From a checkpoint of a small transformer trained on Wikipedia.
Training: a variant of Adam for these matrices, 88M tokens.
Each number is 200 + 20 x the weight over the matrix's rms, rounded and kept within 0 to 999. Layers, rows and columns count from 0.

# v: layer 3 attention value, 64x64, rms 0.116, rows 18-38, columns 0-63
# o: layer 3 attention output (transposed), 64x64, rms 0.115, rows 18-37, columns 0-63
# q: layer 3 attention query, 64x64, rms 0.179, rows 32-63, columns 0-63
# k: layer 3 attention key, 64x64, rms 0.17, rows 32-63, columns 0-63
v18,204,155,198,197,197,227,177,198,203,188,203,170,185,193,169,209,227,239,179,212,176,197,198,196,206,167,169,207,213,220,197,241,186,169,225,215,183,204,181,222,228,196,230,187,224,207,172,219,188,203,228,193,191,198,189,207,186,199,219,262,169,186,188,177
o18,236,241,232,176,186,208,210,220,195,233,215,220,208,206,198,223,162,150,175,202,190,180,181,191,219,198,207,172,212,243,245,196,172,203,202,236,195,202,208,222,159,193,199,224,194,226,218,142,178,212,210,171,185,224,196,184,186,197,166,172,189,191,194,221
v19,200,175,192,216,223,215,197,175,206,183,189,196,180,174,231,186,202,231,203,198,213,197,206,201,218,196,156,202,212,211,166,200,192,176,198,210,194,212,203,178,151,175,194,191,239,206,179,240,213,218,216,215,227,174,191,216,197,233,200,209,204,207,174,210
o19,226,221,212,201,186,198,174,223,199,216,188,189,169,207,198,204,159,196,182,195,196,203,195,229,182,198,235,173,231,218,224,205,188,211,180,182,199,215,171,231,223,186,207,202,194,214,228,180,199,187,215,176,194,220,182,195,189,180,206,214,181,201,199,218
v20,216,204,188,204,189,195,194,178,229,195,203,163,215,164,180,187,198,200,226,201,204,203,217,175,194,187,180,205,200,252,179,215,187,191,210,201,201,197,199,195,226,207,224,189,240,212,202,208,205,202,217,209,207,180,208,224,224,188,243,187,237,169,192,220
o20,232,198,207,178,212,202,197,212,216,224,183,225,186,237,202,175,176,219,187,210,214,197,191,236,214,228,212,174,203,196,207,213,189,187,187,164,199,204,194,210,192,186,184,192,193,213,185,159,188,179,215,203,208,234,208,172,214,209,190,202,200,192,187,178
v21,208,175,211,202,200,188,170,181,185,201,217,158,194,191,213,159,177,219,194,193,215,189,206,175,199,194,219,219,218,167,183,191,201,227,200,185,187,221,220,238,211,193,215,184,202,204,180,189,210,209,169,216,175,219,207,222,228,220,231,172,231,182,219,173
o21,212,197,180,203,196,219,205,217,211,230,196,243,180,189,188,204,236,202,203,186,221,161,201,227,189,198,181,189,176,220,215,194,215,208,194,230,215,155,191,184,192,221,206,228,181,194,183,197,165,165,217,213,196,196,193,177,193,217,205,179,195,203,203,217
v22,196,233,196,183,179,201,212,191,210,217,214,192,232,187,191,221,221,189,227,209,206,198,218,206,197,196,178,203,154,223,183,174,182,215,211,206,208,203,171,186,214,205,184,231,211,197,229,199,174,213,219,159,189,174,199,203,197,163,212,161,207,193,187,192
o22,200,204,199,183,225,199,215,186,203,180,202,188,182,219,186,175,181,228,185,175,219,214,218,209,214,249,187,192,215,169,170,196,202,193,194,173,195,221,219,209,228,196,193,173,200,170,177,228,249,182,189,206,192,212,212,205,216,204,176,250,212,212,168,162
v23,182,170,209,189,207,185,193,188,227,180,195,196,197,200,232,185,212,225,160,215,185,203,207,177,171,198,169,184,178,200,181,200,225,209,212,192,205,216,190,199,165,205,218,164,212,189,159,185,191,196,240,261,202,188,208,196,175,210,238,196,219,205,175,198
o23,226,202,187,214,205,228,200,221,209,237,222,217,200,187,195,218,204,186,191,171,223,172,170,222,197,190,240,147,203,212,200,199,196,201,180,211,219,202,196,187,214,190,201,195,213,213,200,165,190,194,204,185,206,210,206,167,210,217,192,185,174,195,174,254
v24,207,176,209,181,208,197,208,194,182,183,186,182,181,211,188,195,203,225,232,221,202,201,218,172,159,217,188,206,202,204,158,237,172,188,204,197,234,217,207,176,202,194,189,166,207,209,171,190,180,224,207,215,198,239,185,205,173,225,173,218,183,216,210,231
o24,183,201,229,256,219,174,190,227,184,188,203,210,198,172,211,236,223,178,185,245,194,203,166,244,207,187,238,211,222,177,223,196,191,172,171,206,215,201,183,211,177,208,214,182,214,239,203,176,181,199,164,188,197,159,192,178,229,177,211,208,171,200,184,235
v25,193,174,211,204,192,170,195,215,190,204,162,188,210,186,195,211,196,204,223,194,196,192,209,191,219,183,179,194,216,219,203,211,197,183,171,245,245,200,252,193,203,197,201,170,210,192,181,200,180,218,220,209,204,191,183,198,209,243,222,188,183,169,248,175
o25,200,189,214,241,223,193,165,182,218,174,205,175,174,205,194,209,211,152,165,252,232,220,196,249,203,231,227,203,177,200,207,197,168,239,190,196,205,236,168,192,202,209,182,160,177,223,208,202,200,193,207,201,205,178,201,187,191,204,215,206,181,213,178,232
v26,189,186,175,244,193,195,189,187,214,188,186,216,215,211,226,188,169,165,186,216,205,203,214,186,214,196,203,198,185,223,226,179,176,190,201,228,203,179,183,204,210,189,216,184,215,204,187,199,186,169,201,202,248,189,190,222,231,230,182,222,230,164,193,205
o26,209,195,189,192,218,183,187,174,214,199,189,179,182,231,162,196,179,213,187,213,193,219,210,203,174,186,218,235,201,207,162,218,250,190,214,150,197,202,204,217,216,201,194,187,199,181,211,217,180,194,230,229,209,234,197,186,184,215,204,192,196,207,201,204
v27,186,191,184,230,192,198,201,192,196,174,233,212,191,191,216,160,128,192,198,183,182,221,173,223,182,218,269,194,213,222,228,182,164,210,231,173,225,197,187,193,207,220,246,221,225,188,227,196,186,182,178,205,176,211,201,200,212,223,170,242,225,199,182,233
o27,205,180,189,176,234,201,200,203,193,220,170,205,205,229,199,199,196,240,215,277,174,216,221,206,192,186,211,228,215,178,169,200,274,166,195,149,171,154,189,208,199,174,192,201,210,158,186,206,164,189,189,216,220,218,180,192,212,199,205,187,212,204,238,184
v28,197,177,189,178,202,164,170,187,195,212,190,202,191,186,229,167,187,213,229,195,167,183,200,183,188,173,216,189,179,198,202,235,232,207,189,192,192,224,187,192,199,202,254,148,218,182,150,205,203,210,170,223,247,212,185,219,197,205,220,189,242,218,214,210
o28,194,176,223,209,212,219,201,238,214,211,226,207,194,216,199,216,228,187,180,232,208,194,169,227,179,177,248,198,191,211,230,198,203,210,147,176,222,180,187,182,185,190,214,202,210,227,202,134,195,186,211,203,198,197,179,166,238,210,215,158,184,190,181,233
v29,183,187,184,166,174,170,221,207,217,195,204,208,200,201,203,230,205,148,158,204,156,208,193,195,218,190,262,213,144,217,216,208,208,195,183,187,208,207,205,188,232,191,169,209,164,201,204,178,189,198,233,176,244,206,208,176,214,154,189,214,202,200,177,161
o29,195,185,173,209,220,205,207,175,202,198,219,172,211,238,196,210,197,198,209,193,202,218,194,164,201,188,196,196,214,210,181,206,201,204,219,212,213,250,222,199,185,239,201,135,179,187,180,200,235,217,199,203,195,189,193,205,201,235,206,169,219,184,191,180
v30,208,186,199,194,182,224,173,201,193,206,215,155,184,194,176,184,212,204,150,226,190,240,211,174,238,216,165,199,187,218,177,176,198,198,217,218,209,207,209,198,186,214,208,178,221,201,181,186,180,178,219,225,198,195,197,229,230,186,214,171,235,199,191,218
o30,215,235,193,208,196,191,222,209,190,220,201,241,180,218,175,191,198,183,212,188,211,184,188,180,183,201,219,186,193,219,215,196,204,159,205,205,190,200,214,208,205,206,188,213,193,206,187,186,184,191,216,192,214,237,205,168,189,225,158,228,173,215,156,228
v31,228,179,193,175,184,205,198,193,171,220,197,195,190,241,182,176,179,178,215,199,198,226,220,216,260,226,242,190,227,186,205,201,197,221,182,168,200,194,220,196,210,189,193,224,197,218,185,198,192,175,202,180,217,185,199,192,192,192,187,190,194,203,209,202
o31,181,197,185,205,198,202,192,239,177,158,207,221,203,202,223,202,231,194,214,210,202,220,230,161,186,178,178,236,197,230,242,187,218,161,208,204,188,201,204,179,171,216,200,193,160,219,192,195,205,219,187,176,198,206,193,235,200,185,209,177,199,179,231,190
q32,193,180,177,193,205,198,206,206,192,209,180,155,222,176,193,202,197,237,190,210,177,208,158,180,207,208,207,186,220,207,211,202,214,171,185,183,211,217,211,189,218,208,216,206,188,203,197,203,242,202,214,201,177,187,226,240,203,178,219,191,187,228,213,179
k32,197,189,198,260,183,222,227,220,212,168,188,189,183,164,177,225,223,182,217,206,212,217,201,183,207,203,204,216,181,206,179,222,175,190,188,230,204,163,167,186,205,202,183,202,234,222,217,278,195,196,203,150,212,196,243,175,164,207,168,215,216,168,231,173
q33,187,213,214,231,221,173,201,190,205,230,221,210,206,204,196,242,238,163,182,201,178,178,201,194,190,212,169,192,197,185,202,222,198,167,172,201,194,216,202,216,202,169,195,198,208,186,208,203,180,174,198,202,225,181,200,182,178,208,180,186,184,202,210,200
k33,237,208,180,147,213,193,209,190,201,218,190,207,214,222,208,211,206,242,178,219,215,194,212,199,204,159,239,186,168,169,207,194,217,227,182,189,139,234,205,209,172,208,188,201,164,192,177,145,225,190,214,232,147,196,191,229,232,195,222,197,158,241,195,192
q34,213,172,226,214,209,195,212,234,247,208,195,231,190,178,193,215,204,201,149,223,185,183,205,204,211,182,199,198,201,178,203,232,200,207,190,173,207,191,212,222,179,175,185,197,233,199,186,223,210,192,173,209,210,198,207,200,186,163,193,176,190,202,201,192
k34,213,175,192,202,190,208,208,224,200,172,184,183,210,181,202,235,232,225,214,195,197,210,208,182,198,213,231,189,178,186,188,203,188,203,181,208,209,186,213,215,209,180,172,236,186,213,212,204,212,202,207,177,175,186,221,167,203,208,185,209,171,203,240,180
q35,198,227,192,200,224,186,205,174,178,203,196,204,189,220,190,166,208,178,231,200,221,209,219,195,201,226,209,204,203,223,203,203,205,208,184,230,209,210,147,190,210,232,203,207,138,194,170,219,177,211,194,214,217,195,175,224,201,210,206,209,210,217,170,216
k35,169,213,213,189,209,199,200,177,207,217,195,235,212,214,200,168,163,174,171,196,183,209,217,233,217,175,171,210,220,232,206,211,202,204,232,202,210,232,216,195,193,214,216,192,173,185,219,185,181,211,171,216,212,191,173,225,171,196,191,205,217,187,197,227
q36,212,191,212,213,192,197,218,216,220,222,181,191,212,191,228,207,174,207,140,193,194,208,184,165,221,191,205,210,184,200,213,187,246,200,228,186,196,206,159,221,184,190,213,208,255,209,190,195,244,208,208,207,173,216,200,217,190,219,200,201,175,186,155,201
k36,211,182,226,228,207,233,194,222,207,196,175,220,201,184,170,179,166,203,210,175,193,179,200,199,201,229,203,210,215,217,203,207,187,213,184,195,204,170,158,191,150,219,198,218,216,217,210,267,200,215,232,198,193,169,180,197,180,169,205,229,187,172,174,207
q37,203,184,185,195,182,189,192,211,210,204,206,189,173,193,199,229,208,231,167,199,180,176,204,178,215,192,220,203,207,187,236,190,194,205,226,189,215,191,215,222,196,172,200,193,226,190,205,205,226,209,210,190,203,183,230,192,202,194,173,208,197,207,208,178
k37,185,186,215,205,174,213,203,245,196,191,181,194,197,193,209,241,223,194,197,200,191,191,208,191,206,217,192,218,180,206,193,176,182,194,183,211,198,186,199,199,171,166,174,199,197,207,230,203,194,220,194,194,214,229,201,164,217,201,203,178,205,203,204,198
q38,186,245,174,224,206,197,193,209,204,171,206,243,180,223,193,215,203,157,208,198,200,191,238,237,143,173,202,185,211,222,220,179,187,211,186,247,169,243,217,213,182,206,157,204,150,184,205,200,169,207,190,240,211,194,160,172,223,212,229,181,216,181,201,233
k38,211,177,190,174,196,214,197,191,204,226,222,212,198,208,211,192,135,195,195,234,182,208,207,249,181,176,166,183,188,219,216,199,196,223,182,173,167,230,184,203,192,200,190,208,186,167,206,163,184,216,207,215,185,216,167,208,180,213,186,202,212,239,224,233
q39,215,207,208,189,191,204,201,226,191,210,208,217,169,214,200,246,226,200,175,202,192,171,190,170,221,189,191,213,195,156,185,233,193,207,204,197,186,171,205,222,206,170,195,193,186,206,214,205,193,183,222,193,207,168,206,169,215,190,214,198,217,193,179,206
k39,190,203,202,232,189,229,192,201,201,217,191,184,160,212,224,250,223,192,196,218,185,187,202,194,207,206,218,208,170,159,186,195,203,222,213,168,186,186,206,247,193,185,145,202,214,195,243,186,208,226,146,151,209,210,196,165,200,203,202,179,193,227,245,201
q40,228,202,160,195,246,210,205,187,219,172,201,166,199,178,186,153,205,189,236,215,214,233,208,243,189,223,191,187,207,215,200,202,204,191,196,203,197,234,196,136,199,248,199,209,184,167,216,204,178,191,180,215,201,216,164,206,167,205,197,178,180,222,231,237
k40,201,210,151,205,208,173,255,174,179,192,226,208,213,209,176,182,193,190,223,194,235,226,201,202,203,218,217,171,221,208,224,200,194,174,165,216,183,237,209,158,244,236,230,211,184,188,173,200,204,154,214,198,218,200,193,226,189,222,206,199,185,199,227,182
q41,173,192,253,185,143,200,190,225,215,254,197,183,186,206,213,233,207,200,176,161,173,171,156,151,221,200,214,221,204,200,205,189,209,207,226,199,192,148,190,228,186,180,222,155,238,241,208,183,230,210,195,182,197,170,231,211,214,185,207,227,216,196,170,170
k41,204,206,233,205,198,196,170,249,223,207,195,182,183,184,214,234,209,227,177,174,183,170,197,186,196,205,202,236,184,201,192,207,213,221,218,180,190,155,193,229,182,157,171,181,229,228,220,222,214,225,221,193,200,208,232,194,220,151,216,198,204,208,151,184
q42,213,223,202,174,217,216,175,211,197,203,193,195,215,245,190,186,196,214,207,198,219,209,219,185,193,186,195,229,157,189,190,204,214,219,211,183,213,204,214,203,222,176,174,198,152,220,222,204,163,165,202,203,229,179,219,200,230,198,163,217,218,162,171,183
k42,200,182,211,218,198,204,177,190,227,236,212,190,162,179,225,163,160,195,200,192,186,195,205,247,212,220,207,186,228,222,216,193,233,197,223,194,215,224,189,209,170,185,217,194,184,184,217,217,189,187,161,211,188,174,195,216,212,180,188,186,227,208,206,189
q43,225,207,207,197,189,166,191,199,165,187,170,232,241,200,187,200,182,229,212,189,182,195,217,140,226,212,206,218,171,183,185,191,193,204,171,216,228,198,176,197,201,229,184,211,211,200,186,209,202,207,229,233,189,215,172,211,220,193,222,229,223,195,154,209
k43,207,202,245,205,204,191,202,204,182,213,181,206,198,197,193,198,186,198,220,208,188,185,211,199,211,183,217,211,218,180,181,206,186,195,219,214,217,162,224,178,199,223,205,203,231,191,186,199,162,210,200,205,220,183,179,222,203,184,198,164,224,153,173,228
q44,237,177,163,224,238,197,213,154,205,155,217,185,235,196,183,196,195,165,213,224,202,228,239,221,196,212,206,170,222,200,184,231,217,210,183,211,207,264,195,155,219,220,232,220,184,147,189,187,155,209,196,202,207,245,187,192,182,224,192,140,193,225,204,232
k44,218,220,165,215,185,185,275,178,169,184,243,189,213,193,199,206,187,201,221,205,210,196,208,186,195,191,229,181,205,224,220,199,165,185,208,236,198,209,176,179,200,246,223,175,191,176,189,183,220,194,190,183,199,165,182,187,194,232,217,196,194,214,190,219
q45,203,221,199,172,179,185,199,184,172,196,220,229,179,229,206,184,205,220,169,218,201,186,188,155,212,213,227,204,238,199,242,169,218,223,189,216,186,175,186,219,161,170,196,192,212,198,244,195,209,172,211,199,142,187,203,196,180,203,178,250,199,201,186,207
k45,214,223,237,199,244,203,164,201,211,195,156,219,163,200,190,186,200,200,197,161,215,211,192,184,186,204,186,243,186,202,192,191,250,206,156,132,193,193,226,218,206,199,179,230,225,242,195,197,180,176,196,212,202,231,216,241,170,147,173,210,180,214,206,215
q46,182,191,166,211,223,233,151,180,215,213,197,212,227,186,202,185,155,163,192,193,181,202,241,265,162,205,192,212,205,280,180,199,224,218,222,206,198,213,196,194,226,188,232,206,172,161,208,205,166,194,204,211,197,209,170,210,223,219,185,193,202,237,195,219
k46,180,226,203,191,211,169,205,221,170,211,207,213,213,201,185,229,204,209,171,212,212,183,210,187,181,207,205,186,198,194,190,191,189,171,176,231,194,211,189,193,204,227,212,179,213,135,215,190,209,217,191,241,201,191,185,222,209,215,192,198,211,205,187,229
q47,225,186,160,204,231,204,237,164,170,143,223,240,261,171,188,244,217,204,178,215,220,208,233,198,195,196,194,156,199,153,235,204,199,181,162,212,190,241,215,208,193,182,170,224,195,175,204,185,174,186,205,191,191,216,200,163,213,203,172,183,185,189,242,205
k47,213,218,171,194,193,198,237,167,170,180,220,222,217,202,182,206,187,181,208,219,203,193,224,231,196,199,220,183,214,224,219,189,172,174,188,246,220,226,176,191,224,210,201,198,168,152,198,191,203,196,190,214,191,155,176,192,203,238,202,190,201,194,220,220
q48,187,234,238,198,208,216,192,168,201,221,209,230,205,217,197,208,211,180,223,178,217,203,211,225,180,217,175,197,206,214,197,186,195,201,195,213,180,207,201,205,208,226,210,193,178,186,202,202,175,211,182,183,214,183,189,189,211,201,203,174,198,184,194,209
k48,197,234,192,179,197,207,197,203,205,206,200,209,194,196,194,203,194,227,185,194,213,196,212,212,199,188,212,192,195,205,199,215,216,202,194,221,201,225,181,193,199,217,198,201,178,205,195,197,216,194,209,192,187,206,181,212,207,191,194,195,224,189,203,182
q49,210,167,164,181,187,198,207,221,188,169,170,204,183,193,173,221,205,226,186,208,208,203,197,170,220,184,204,224,174,203,163,207,184,196,220,156,207,178,186,210,216,213,210,214,230,218,192,178,204,208,190,194,222,234,229,201,200,154,239,210,194,218,213,188
k49,193,203,191,219,211,197,216,199,212,195,171,169,208,198,202,226,224,200,197,213,214,181,181,209,215,208,202,185,204,197,195,219,203,184,199,237,198,196,201,200,186,180,180,220,205,205,209,221,180,216,186,167,210,197,213,190,185,199,190,204,201,168,235,183
q50,224,170,177,206,188,207,204,198,201,179,202,216,183,190,170,183,191,186,205,222,209,177,232,217,199,188,226,208,207,225,218,201,197,199,251,217,185,204,175,185,160,208,190,185,206,220,198,221,192,210,206,210,191,210,209,193,234,217,216,238,226,194,215,209
k50,174,185,202,247,198,220,206,179,214,181,194,211,183,163,202,217,202,154,195,203,189,211,202,221,196,249,177,209,202,235,191,192,209,166,214,164,195,198,195,218,202,187,188,213,227,204,215,220,165,203,178,180,206,200,172,207,168,208,183,199,191,222,228,250
q51,210,230,233,228,186,192,211,170,187,225,214,182,194,215,223,164,180,172,216,194,222,221,223,177,206,204,194,210,186,202,203,184,219,223,195,215,182,202,145,194,196,203,216,215,207,202,174,191,196,201,199,199,193,219,192,204,170,210,191,198,205,193,190,219
k51,225,207,211,212,240,199,189,201,204,210,201,224,203,197,211,135,158,212,213,161,198,189,198,236,170,152,210,219,222,204,202,219,210,203,203,195,190,191,190,184,199,222,210,198,189,197,166,200,199,199,223,219,198,176,207,242,211,175,218,207,174,218,176,223
q52,173,186,196,195,197,164,195,200,195,211,207,178,199,186,222,199,178,204,181,185,187,211,201,192,198,226,214,191,211,229,223,182,203,193,202,219,209,182,206,195,190,195,210,200,219,183,196,186,224,196,195,231,230,186,210,209,211,204,181,207,202,217,202,208
k52,205,206,194,197,209,197,197,241,217,214,196,215,213,193,190,179,192,229,214,195,179,162,219,220,193,183,176,207,195,215,193,235,192,209,180,201,220,196,193,207,155,186,197,195,196,209,202,222,213,199,237,234,196,195,151,205,198,187,208,189,206,218,155,188
q53,211,206,171,196,221,196,206,173,212,175,203,207,198,193,189,146,188,177,218,206,217,220,203,206,207,212,216,201,200,242,203,163,230,223,208,208,197,231,178,166,187,226,218,194,184,186,177,191,204,182,203,219,170,216,181,229,206,213,179,241,175,223,193,223
k53,200,216,195,212,249,167,201,215,202,176,223,211,219,196,182,146,178,209,218,184,208,199,206,227,188,195,190,208,213,240,236,224,209,176,156,199,220,214,209,168,232,213,211,208,202,188,174,227,190,149,240,231,213,173,186,217,180,196,171,233,184,220,198,202
q54,199,176,209,182,190,191,206,171,221,201,217,167,212,179,209,238,223,183,182,183,157,195,190,178,202,224,217,201,229,193,222,188,210,190,203,208,202,169,198,220,231,193,200,207,207,166,176,199,248,215,192,190,196,190,204,190,205,214,186,181,207,236,199,203
k54,222,237,189,186,226,196,200,245,186,216,195,189,208,226,187,219,237,226,196,187,215,188,168,195,180,171,213,210,187,189,197,229,154,198,151,207,186,224,225,219,222,200,162,185,160,216,182,198,238,183,241,227,205,217,225,225,200,186,207,198,172,174,190,203
q55,215,168,226,193,168,199,204,210,199,232,180,197,205,205,204,228,188,227,170,194,162,161,208,147,201,181,224,204,191,169,231,208,218,192,232,191,205,192,218,238,190,172,204,216,229,219,202,188,219,207,208,174,183,198,243,202,217,212,186,236,216,169,170,178
k55,197,176,239,209,218,214,162,225,235,211,185,200,185,194,199,194,181,207,197,192,166,172,180,222,186,195,182,236,197,184,187,226,200,210,201,188,203,173,199,213,173,168,195,190,224,222,207,236,198,231,205,198,213,198,205,195,213,165,205,190,181,204,185,196
q56,204,209,197,187,228,208,202,189,188,176,199,220,201,205,188,189,191,203,207,219,217,218,212,195,181,187,175,186,166,193,176,229,200,214,192,209,208,216,182,207,202,189,210,218,195,210,210,198,190,190,189,197,191,205,184,192,226,187,221,230,212,165,188,217
k56,234,186,192,232,190,202,195,173,194,170,213,205,192,201,186,191,174,190,196,199,207,188,192,197,192,183,213,215,195,199,203,178,208,212,220,211,210,180,185,212,201,223,220,218,226,203,196,197,202,214,178,205,199,187,198,176,190,227,199,216,207,188,208,221
q57,189,173,198,213,205,225,201,198,210,215,212,206,203,193,194,224,191,218,202,202,178,180,191,223,220,195,198,202,221,192,202,202,200,189,208,212,188,185,206,216,180,191,221,198,211,178,220,196,200,212,186,186,189,220,199,170,194,211,201,181,206,221,238,203
k57,173,202,216,178,209,185,201,209,203,188,168,212,187,192,203,210,237,204,217,199,185,242,210,193,193,215,191,194,176,182,183,187,213,193,195,179,189,183,222,192,202,196,195,211,216,235,204,190,181,219,228,179,207,226,214,182,187,167,197,194,179,212,188,193
q58,202,213,182,186,204,215,217,201,184,245,207,195,187,178,223,208,161,177,206,197,134,215,241,243,191,174,198,185,202,224,204,186,232,179,213,208,194,238,163,219,212,214,212,237,181,179,194,216,163,257,207,210,218,228,155,222,160,189,221,172,198,200,201,231
k58,188,195,199,192,217,220,214,144,229,212,189,214,217,159,204,210,178,172,205,205,179,205,219,228,188,175,116,181,208,229,231,227,196,200,165,205,160,195,199,182,195,210,186,228,208,226,176,215,203,200,269,208,195,233,175,218,170,192,224,197,207,159,205,194
q59,207,191,208,196,193,172,200,207,183,200,200,196,203,226,190,187,201,203,199,194,227,212,189,197,193,205,189,214,199,204,206,220,185,203,170,175,207,200,228,182,200,170,183,179,225,236,229,202,189,175,195,207,196,185,230,188,178,192,208,200,230,202,184,151
k59,203,200,208,223,190,198,154,198,219,217,240,181,199,199,203,219,213,223,182,221,188,221,227,193,205,224,195,190,203,202,194,181,228,217,195,181,200,210,196,230,226,176,198,192,205,174,247,217,178,193,169,193,174,169,216,204,209,195,197,179,251,206,191,176
q60,205,261,192,189,213,196,165,208,198,229,217,195,187,234,196,200,198,210,184,199,199,183,202,206,186,204,170,228,150,194,183,200,217,185,199,162,220,177,193,209,221,185,180,188,175,221,220,226,197,163,202,245,229,191,190,200,210,191,184,246,227,195,163,196
k60,174,200,248,236,176,220,143,240,222,209,183,180,193,176,209,218,184,209,179,202,190,165,209,216,202,184,177,227,193,179,184,235,188,205,248,207,216,186,203,227,177,183,193,190,227,167,212,198,201,228,186,201,192,202,182,187,216,212,205,174,221,190,182,225
q61,225,193,160,217,206,193,228,171,155,144,197,248,257,227,190,201,217,227,172,191,244,208,213,191,190,233,232,182,232,152,244,176,183,170,145,200,227,238,212,186,205,164,181,234,167,194,238,184,189,198,210,181,192,192,219,158,231,224,227,178,168,172,176,177
k61,154,195,173,222,188,188,215,193,188,255,235,199,208,219,201,201,193,196,188,199,210,200,201,207,198,208,228,166,241,227,228,209,169,183,201,205,198,253,145,201,204,198,254,178,143,155,226,188,209,173,186,203,178,167,201,194,188,200,186,213,236,213,202,176
q62,189,215,240,206,189,197,156,213,223,258,183,157,135,200,180,163,179,170,234,205,181,195,192,196,194,207,198,228,193,215,146,174,236,227,199,217,185,171,198,229,211,199,209,139,233,199,200,215,215,206,171,227,166,194,197,211,169,194,161,225,267,195,196,190
k62,236,212,255,204,173,195,133,199,217,190,182,215,209,223,217,191,204,194,201,189,192,203,202,197,194,190,182,242,159,142,165,197,216,219,178,157,190,197,252,239,196,162,185,210,263,251,217,208,178,190,215,214,200,230,215,186,183,168,187,215,175,185,175,207
q63,215,167,202,206,228,183,219,153,190,174,197,208,236,204,177,206,215,199,184,232,227,206,221,212,192,228,229,172,214,158,214,193,216,195,201,203,197,207,192,190,187,203,203,234,199,193,198,173,166,199,180,201,199,209,221,198,190,236,172,186,168,185,205,234
k63,206,218,170,212,152,177,217,202,187,229,196,185,192,194,189,198,208,208,199,201,204,173,176,217,202,217,227,207,207,235,218,195,148,143,238,226,211,201,198,189,179,217,231,158,211,163,203,181,212,211,194,215,202,164,184,206,200,227,237,200,224,217,185,205
v32,181,197,192,212,163,227,215,190,213,223,182,197,220,198,222,192,190,176,217,217,225,209,175,209,201,224,223,192,195,206,185,198,156,195,231,222,213,170,183,177,193,176,217,197,189,191,190,221,196,223,177,191,197,205,195,210,186,218,160,206,208,181,194,197
o32,196,193,224,200,186,169,222,183,218,209,194,177,212,190,196,195,193,205,208,197,229,207,199,210,202,171,198,242,209,217,216,196,221,203,202,220,194,217,187,188,174,198,222,191,189,187,219,176,188,204,218,181,192,238,193,239,196,207,207,184,207,165,183,168
v33,193,217,210,196,163,237,206,192,200,178,201,173,201,215,228,189,208,170,178,221,240,203,180,172,226,202,176,219,198,213,226,162,177,175,198,189,212,211,206,196,193,201,201,198,194,200,224,224,166,223,192,196,194,221,193,204,203,246,179,196,177,172,183,229
o33,198,208,209,207,191,179,169,190,163,200,193,176,221,231,173,216,207,202,190,224,199,191,192,220,197,162,210,206,195,210,166,215,236,181,193,219,212,189,220,217,208,179,211,204,196,208,231,186,187,202,238,215,192,224,202,247,165,206,168,195,181,192,199,187
v34,190,209,219,233,180,157,188,203,196,220,164,198,191,197,200,204,188,237,231,187,202,205,223,211,199,190,231,193,217,222,199,203,165,173,213,234,197,179,179,194,201,216,210,212,175,223,187,191,229,219,188,217,208,150,212,220,214,202,201,232,234,191,188,180
o34,183,168,207,185,205,174,189,189,234,202,186,207,191,203,210,143,201,179,202,171,203,242,220,184,206,237,217,216,186,193,223,207,190,227,215,226,233,235,185,173,198,245,195,167,187,186,193,207,198,198,176,199,190,163,216,229,218,207,229,190,192,172,183,185
v35,214,171,176,220,218,183,210,242,181,174,233,179,187,198,178,234,225,198,214,180,211,193,198,199,224,231,206,213,172,206,185,172,199,199,217,171,240,221,160,212,201,182,177,215,228,189,186,211,200,247,190,191,186,228,220,188,171,211,177,169,197,197,230,209
o35,224,211,195,234,199,182,195,253,159,205,220,181,206,201,193,207,189,195,210,193,213,195,172,184,202,190,230,221,230,178,209,216,188,176,202,201,184,225,187,204,208,177,184,180,162,200,177,138,202,257,218,206,199,214,195,180,226,174,186,225,192,220,227,191
v36,219,235,184,173,187,180,195,225,184,182,216,213,181,183,256,165,151,227,193,194,200,175,204,199,163,190,181,202,200,213,200,223,233,224,218,210,172,195,196,200,209,213,201,211,198,202,207,206,221,168,235,190,209,181,188,193,217,166,179,192,208,206,189,215
o36,185,187,200,197,213,249,204,180,213,162,209,219,186,171,215,222,176,241,178,220,193,190,199,208,208,211,193,209,214,218,211,211,186,220,157,178,181,201,198,192,188,215,213,222,217,232,194,184,195,190,177,183,209,164,238,190,208,210,165,184,198,197,228,198
v37,207,207,180,228,170,194,193,205,192,208,228,173,175,210,205,224,223,232,205,200,196,218,182,193,187,166,242,196,202,193,181,194,170,198,183,196,179,208,226,212,167,214,224,195,187,191,176,176,205,204,204,211,210,200,252,202,207,191,216,212,242,197,195,198
o37,180,196,189,187,225,183,203,193,210,197,181,198,223,233,232,181,214,177,215,173,207,225,193,174,213,238,205,199,200,196,208,216,219,198,186,241,204,180,217,176,237,212,218,178,177,206,175,187,198,177,166,179,194,186,215,184,246,187,222,225,180,188,182,178
v38,215,226,220,183,179,200,208,216,214,224,193,216,207,173,201,198,180,177,200,221,165,217,217,206,204,205,170,210,234,199,199,207,201,210,201,211,230,179,192,192,208,205,220,166,222,176,220,199,187,186,166,211,215,174,176,229,199,200,238,187,192,201,166,185